python train.py --d_model=192 --d_mlp=448 --vocab_size=2048 --activation="swiglu" --norm="rmsnorm" --qk_norm=false --parallel_block=false --init_std_o=0.0 --init_std_up=0.0365 --lr_head=0.00621 --schedule="wsd" --decay_fraction=0.938 --batch_tokens=[32768, 65536, 98304] --seq_len=128 --doc_mask=true
Each number is 500 + 25 x the weight over its row's rms, rounded and kept within 0 to 999. Layers, rows and columns count from 0. Numbers have three digits each. The size before them is the row's rms in percent of the matrix's.

# layer 6 MLP gate, 448x192, rms 0.231, rows 205-227, columns 96-191
098:497492514490494470520511497469546465492463498511520508431492486507538522520488476523485528557507530533504488509494483528500500471515515487506486538498439513537558470521505512565482537489481496499542501481447460492519482496501540485515515500483507467448510490458491435456468506475480500464
101:511497515494511504467478513471505531497476556527525510489529519513515465522497512511543500448524510499509474488503492525491510520454529507485501479523511520440542460477515545468491487496507480541514532509504498483467458488479508454522526504534505575489528527491490505480536495472555501517
098:548555522510478484528532504521477463513502485470537492505463515504509468487522476533540497530518455503551495491468475485513504456487535537529476504504522525528481501513491512538506477470506496452530473505492509418469506461534503482492530496458518467464545511531477503463534504477488479538
094:518433535520507511467476582448499509520475471532511514475528521478517520531496501510538531465535468466501499474459506479455509473494508499477511448525495513462495519446502507504510505476496502481510523511495504429484514485514503510530472503495482515501537529503489490474485505479487529481
106:493497495513480495476486464530461480490470484509489500528516510507513504483438476470508468515511488474519486480512528469499502508544520486492514494474570465493465526513522498476463473551518486463494495500514536471513484540523495508472485551491520508505529502484499468476495494510490458480
098:477480468476519521462514484509481545491497469464538504445493463494537522476513495506506539437476476482493500473478502510441510492454486480496547466493523491463502526513490526512506473469492476486504503517563485527501463497510496476495535441527506493475496482477520470502455487507500494493
109:479492522456523497449551499550492490508459494499503496513489496470504503501493486486504529552538499505491489492469531514497480521571479515509466490511498521488499485499478490507510459496503494472545494480467480497527508478462533492484524470506509513468561499484487504508470499527499519474
094:497463499512470544503458475486542494495509526490494490492474526488506479502574521482493500446510522469543491555481513528500483499481468506506503499494490516507500496489551521482464495472518453510512505495507531544538464458488523525507462480524481496432473515505463527469531471515505490488
093:561507447538505508530444501520504531474487491517489535465515462487485473559520496506513530484510494492517507507512552471445497497512515509449506468540483488444489500507498527493534468474494500484498511484460481547512481493473494490490536531528515543493525534478545518466471531545507499490
101:502469508496508507547485503515518526458496515469470470498531506550485528515488434482485480556527486450505538513492496509507476502487514477516451459468537472513535512497495499514500529494473503498518502515469505485478496536488518526479470500491495487484520531494499503500490463486492474540
105:505522529524507504519492559506531580492510516516508519469534484529518497495515465530491507483479504481499476480478521479486462509465493476518505478515503522501476496509436488499494531524507541482475514538496437499447522540554486514529502566510502470478500503498510501479523461483467489481
104:564542515456474538544502513496477516488493530509474531451511476489486519500526470478495501497512511469518526491517495450537495480494505458503541493463496530482505503502493481489485586471464478495456488533506475486501474538496536520504503474501489462505500518508495484504506516469537492464
093:513511480491491500513505516499484504506487518511498492489484499500533482532499551482500511497472492466531521474543428511474505502516481505493554527443499483501481506475491509516515487528417477507451480523468520475480515472518510541525470487478474573497511525547492491537459466523498466495
106:493521509500528542494494493447503527522498504499507514554481489503482516567471485481482471486488489516492493477495497488506556499490479523528479502492526491516486513472539511482528518527470462510499515487477503518479532527503505501524524522520504468464561488473534499507446488449519494496
097:511553537460470497489473535496533481468519523522523511512519532505534484555485501486530469518532540549499505476504530527472494496527475525500521491536522488558494549451499546534482507491518457484497526474477486537477453478537513488468494493552479519522546477538478486511530500518465486477
091:496498537492485504438482544485539530559482495511534519497505433473517449482488478542476559476494518489505542481527482501459474515494503508476504478523513522466497505501517522496456490500482448552530545508449505477446505508520495511519506492520481548490476536495536465524529505511492503492
096:498510487493475516565484540518489493465524520528521484497467483494516458495486527518484467535551468531483488542497510540530493511494519457554475499484502496530482509505526438466484487557502537455479517562488516512482570529459501524491471511493506518512526494473497466492501529529508491493
102:464509475487540489556505508505530475456470480468474555472523521489480523519503533491512536488497475487511473518499484521490507533466489537500488513520522481554468490506533498532510488534454519481506520499470503520508475530469507536527521483491488502547507506506558484470502493469441519459
099:507522501509506449489483519495505496504479532524483497482516503474507522450521510534522503463479519546547529514519486481468446484514469496430548470505491507509493490510500548493524515506470463531485527495494520503507537502493487487515522528457496480492473484511504445463553492469495465533
086:502517461457537488540499491515463544535509540534496505534510525491478487542531509507498547440528502475488446455520515538517501529443485507498508486519474482473496494518472498493479488538494483513539522492503477522483531501483474501471478527506521504490492581480492506445478473493500469505
099:499506504548511496525464480482510521486478513507548496516460480546511452474558522466504517534446547490557513534489530486481541476507506505507461477478477555507502483481509484506507500544524523521499512459462526482484514489514511505498492512497503556482494473500499489527535522481474516485
091:509506489470504519461453469546513500496459526494517451497475479501498455537457499509513521500500474514512496500483520490508512526500477486541486532554512499447508517477499544486516507461506481519522493507508462488509532509523551484488499519532496507520494536517467478494502478505514483503
098:531511451468457504489548512538523505533471508515489465496446472493517479481460497464456485513514482483456456496490466497570466480485521470537525496481484473497481502510490468503476467490481475504494506489494476512448496506553503477475518459503524454505501493505505518523484517497516509501
# layer 6 MLP up, 448x192, rms 0.239, rows 205-227, columns 96-191
100:532490500535526517510470525497481496482525477514470532535566520515439513516499507497475497494453531513474549489485515486473456537517531527502527499505532537496457452489488553481489485504516487475485520461477481477505541485483524472515526510519561469457475474523503512517515498488493498529
096:483499539476475510448527517516558478523522515538532484488534515488476484473526515505489483510494474473561523490497505488519542504508476534489546521504495505503483504456474498522504515503480530493517513508512512502474518462489441513483537496475534527474532567459497521487541507498514483486
106:510496460529459470483467507488504526503555475490512499490535484513516504558441499488477498472498505509468474532522505464541493510502517530543548523478493505471564498512479475521488532547463492536485529493530469502517518535495488494495519493468482489537501526537515495476505551503467517520
091:485476521463489475493528541502517513457479477480478466506497481501520515556472490519520466513485453475556506512489486479484476493517527446495506533527515508488487473470494550523481513541469488462484524442499547478466535494478504495544500520454484539520518477477495494480513469566543517479
098:532538478510509492438515473469529457479516494524493511494527477519455494494478494507490493522525484486495505503476521489523553496512478503499485498468460498533495441493553490510476530511478495477521514509524522512523490503480513494477508497517490555506517506528510529503510526488481476513
095:528487513503484464470469495491561488483488499507494462497470462529485526521461507458511520481508531548501502542492518522537488514528470490511473490533517479506535484529500457527462482465529529460492498547529486486505530493518467522439482465535480517514481542459529515526484515528501485507
104:485514541548522512499510495457502521536491515534490505505498488526490481531514486518546482504490503539532516474476501530474491499504482506508523529456545505463474506503522489499482432479511499488505495501545476442541493525477540493470472503495479486522508498509454465491477500504504522460
097:496531456499542484516497463501498498496518515486485480476512512472503488504505530530475464532516483513480481534570489507443499505505495485487481456490465482505467506466467516469459507445471450509477479525480488499484498519510502475478502517510456515444525513475529498505474516487520457456
100:526498499538487487469475535512462518504452526504543514528515522482522511470501514499510412526485530540491486514491492507435506519492521489524488447528500467459535529501501471503537436462491485521489473503476480537507469476499575464485473490490507497491507519500510544496481469543507491513
101:498465547514488562494499472527526469511527482477486513523470466491510509488477521496475467496497487466508527465502508532574515517484485456478512467517508483484498519512510475518505521500485540538489487528534472508505526508476490509489509506482483511499517524537475475523480502501508559522
105:502463495533491465500506511492516520503482512539511515492504476481510485525538498515481518488503524493537496484493486490545464491472507527471548525546491511553469497518493469481500461521501507493540516483481480506474514506493470486529506529444496500470541532509540512507497518485525523480
103:511559499480493520514527489464562510457479492507469465446527507489501509506510454512534518475474533497506486520517489538519489464512513515507498502515509489473489480486490467515468482528479476487471490493507495489477507526506497522457546530479528443487512528529539529490515488482529494520
093:502494542447502491483492521519499521513487493502506522512470553467563516515546528541575527494542494494514508526499512489515520465508477494544510505512561514499487518522578519534495495468512508499509521513497503496495534504442513478501435524439473540496535492489470522502510506451533519489
104:515482493519481482478481486475516472503495532509525497505491492521523474480504504527497499489549457468475511509476496515490511462538530472482502470503499481489524469506444474563482511536476479522500455473479485499510517511517512478491479489481462561535536530501490511482548510483553489507
100:516486532508510510508531491465479499505476510488480492507487466521479531474483485517538503475530480529523508453453499472511493494494487469517529489535472513519513472502504494548515448480517503499555517477466505494486451510505550531492490532485467519464445495518508452493500465483502487525
091:504461468485467510523499512458506510464507504537527482514510471530536488483494527508544428483529531541459507507469505490486491511489458505464549495517470507469474524540449526523502512542496488482511540491483517522498501484528528515521516474510523531467511521510467522523506429497477482480
104:531503515505516495552512515521487470501496517470548518489495547500488520473497502504514510530467515505500520514499506505518472474508527470517483539502504523552484519544516459499490503508460472506515521477553512500485514454509532520504473499462489427518508485510478577525502516453518522505
099:533470495471532556512472497489524488473520559469523493502464458476477528525457528525505525502499497535550466508467495509491499478496477489540490509509513580538482501533493535525478496487531525498488502497476443496516479495461508525521494493511507525496508508504508509495516486484540468508
098:479533485483484488517517527522466507489492517504473528526520518492465484471481533544462489498540580522514489510478476481496517461535476491526458531480512525455468446472492505513466521507487544519440453429483486545505516510478522532531480476513497498512486488510535526493505512543476489517
090:461517521493501499488514518500471482509508465539463480519523507462498521501511488467510465528506469539557562504560547489495498485540509499469477534554517532495518549538514484456493539518472525507489483528487510524473564484529510491522509475498501502507501520490462447529488473470510486519
103:489478557464510516448514465510491465444499509524525506517473477550487488501503501543521499491516504489532510479505528514514539560502536547496509545494488491513484505503464543503515438504506489515485454500478511451442501543483512458504507517469461500493524517502493503523531508484489499461
096:509541465471534482508525490515519482459515481510522540493505470490510507514533495484497464470522505495510449454495512527492501493454516498483483498486515543482564521520496501540553514498501512469491452486501523508478504522488524527497525551514505511504459538487558530434518496491494567462
095:495466554460543481529537439477517494526430553525525516531462465488493521482506483484480517482473513571561531459516513523494460475484515483495524512494522515480466517506476501484492532494469501548519501458489517512492495473500517500529494454503475494476484516500501517502502493519492493513
# layer 6 MLP down (transposed), 448x192, rms 0.226, rows 205-226, columns 96-191
098:497488505518520478507495487539490471455506460455496501453526490509520455529515470545548495476502558519448493495505531488515504512513542488442500513513501513499503459480501531483500507525520519506508513490475505483459483441480529451491522489564527521500552497514501466535499494524477489475
099:479454512498523532546489512533455502494493513500526521531485504492486492486502497504485552466478486515478500511500472501489510455502513502488534476498537456501514509497508491494464499495469437471438469486520477533485520522466523546486519530505482509517523513513505501496521504458452493489
098:507483532522527475501470508497529486505503484511510489526496506461459508521529462472508481435535495506490488506539540515471553534480470475485510477487519496469450526467566495509478573478518493489501513487473527489517490504543520477487483513488488541489548524486514482474501506473523482478
097:462491504488503507482509528489460480484502484515476479473440526509487477538473467498485538479489508473491488496522491516499569534494519504494519474501520492480525528495512514492498519479490495483518493486514510463447581514496486513485498511471528514524466518488526489477485452532494514513
102:522530496525501504485491469481493458513509506496486469530516498542501513487517510488499466511486505568482458477514499502518437486481514501525495502516468517499515460551479513470528495490443540469516449486514514503509499471486499464543524540561520466523492457487513576496475503479509548509
096:517507506492461494509524489527508452504497490501478550518498499477478558471471477489488503511523496523479545552493480507510556495461515474457491486470455501483487503457510528552454458543517511541507510476480481515510522538546534534525499507527464477488470470533522524498510496525456505508
107:464520527501543484503486548455521518462532476488544476468461492516483502463488495510514486511512482488562451531505457491447533496503475483532517478517485505465535474504519535493468500492503520496531533505535500452492483501510537533481517507465487456532490493483523476515470496484504492533
098:492489540480515508497497549517513481520473498470493555497489516505511563529454475529498469546483471485505504473489493460482467512560493489493532516506501468478508537491468526511488519529516540514495516553499481440514521485503530488531516471503468487489498465531504489471507523520496473500
098:553519481510514485522539501565503449513515478502525495487527494467531483486465500530529478497544453489542485466553479519498468545496524499511494525484496497498494479492489522463499491462501492490472525543496507502498513508469439505506508478505518518532497466492528433497470485533498526509
101:536488515488486480502507461502477535475531511465528510540494472490498514492503490491498525490519489460517539544481494490546519485514468495523503493462530509456491493498537507506508517507500479511491538490457548512480477505468497497507531488505529433521492521504471478460527511535472508502
100:476511502503473469500517524501512530471525519536488480538543537512535500480472533496547521511482458517502536505526487489519497504518505489523531514533524479501530526473495544489507540514495506507539492512502459489478485487524481487515487500535505480440474535464477468484492515545477495537
103:482488471529482483527507497521497487479521497511489471542525517539480497487471550496520495522542499472506562493457489499501511484523507497486526526499502528500461514477496502500517490539521490481482531523480496533456491523521489487545560511527495512526514527476510545509515502510479527528
099:525481533464509511523494489473509509503523525561501519500496487466490480466501498496499477520490495480461467475515477505486495549512489485526507470471521535542531514479526529513514449511524510482478504514524492531490486498499507532510532508539508515488497485467498592516510524487529480501
107:500523518560492483478516479501502474502490530478527526488495447531457489496509477505465489502498475486491537498501526515442484514456512549529516513506501554444484481510516532479458495476501518506486516520519480489540486517492515525515488513471516498497491440472513471522518517520555472501
097:487526489502558516526485503489487440494474487494467509538494522477503520490475499490452502498481441495480537486484463493538494481488519474542534484507516502445506522548471467482482474460511491467499507536485491522478519522468503498495480462487524500477506459517488495520530475503537464493
091:500461505519525500483474533470448506530523521540537495527498564491496516515484479495490492517464510478519510506460484441502492511521539461499482490540461490531510518505493451524526543471510549497480489504509522517500497507485493521490537485480537505551517510499506418481488449485485483551
099:483498468524468469524473496498536517509515484506491478489512463481511441526537471481497488503498448556502487529454482502493535511540477459521519538491532509504502476509471456514528523497464448488517495463477436471531495498494503478533537523483492520498507487547493529493549531494518517489
103:532506514492495529485462479444485446516517524497494521494529472541492534527475538509495489475520515489474451536474512505439503503488523491509474537472496510499490519459533538538514531531496507529535465484533498447520545496516515491473504490551517504519499550533490501483445513512530497499
097:515504495488508472470488567473462499497475454511509474446517534550528484544500487527537468504520514489483518505477510485518485522574503451479473523520489452519494456486490519491505470523473518451486476478493549505475494466521489489496525510479492555545537517501583516511505482461499492496
092:505473480508499482514434495499529502524522518526510552520488476484535460481523536492454498467470544508470486487516444490486497502513503501496487477504462463486497459501476482510483509497484472482460490507492490506505459516457506523472468518448495525500469542483489511498549530526500467498
103:464504510503532484495565507499468526518474493502504507495507480512477463501476497493527527501487511527499534449522468543493506519540519499506455469518481503477507511464447475479474496493504530482507471496519463509461486489514507511497488491491493476500489511500502546540504489515529475518
098:505459537471530486543525503482506498512497514518524485519502490491515519530514492561488500480548485471496494534493497517449514524503481484523486520554523484483555510492507444518547508523507510487471479473501470498549507506502477481533522513484529532468483529475467482451479505534490510538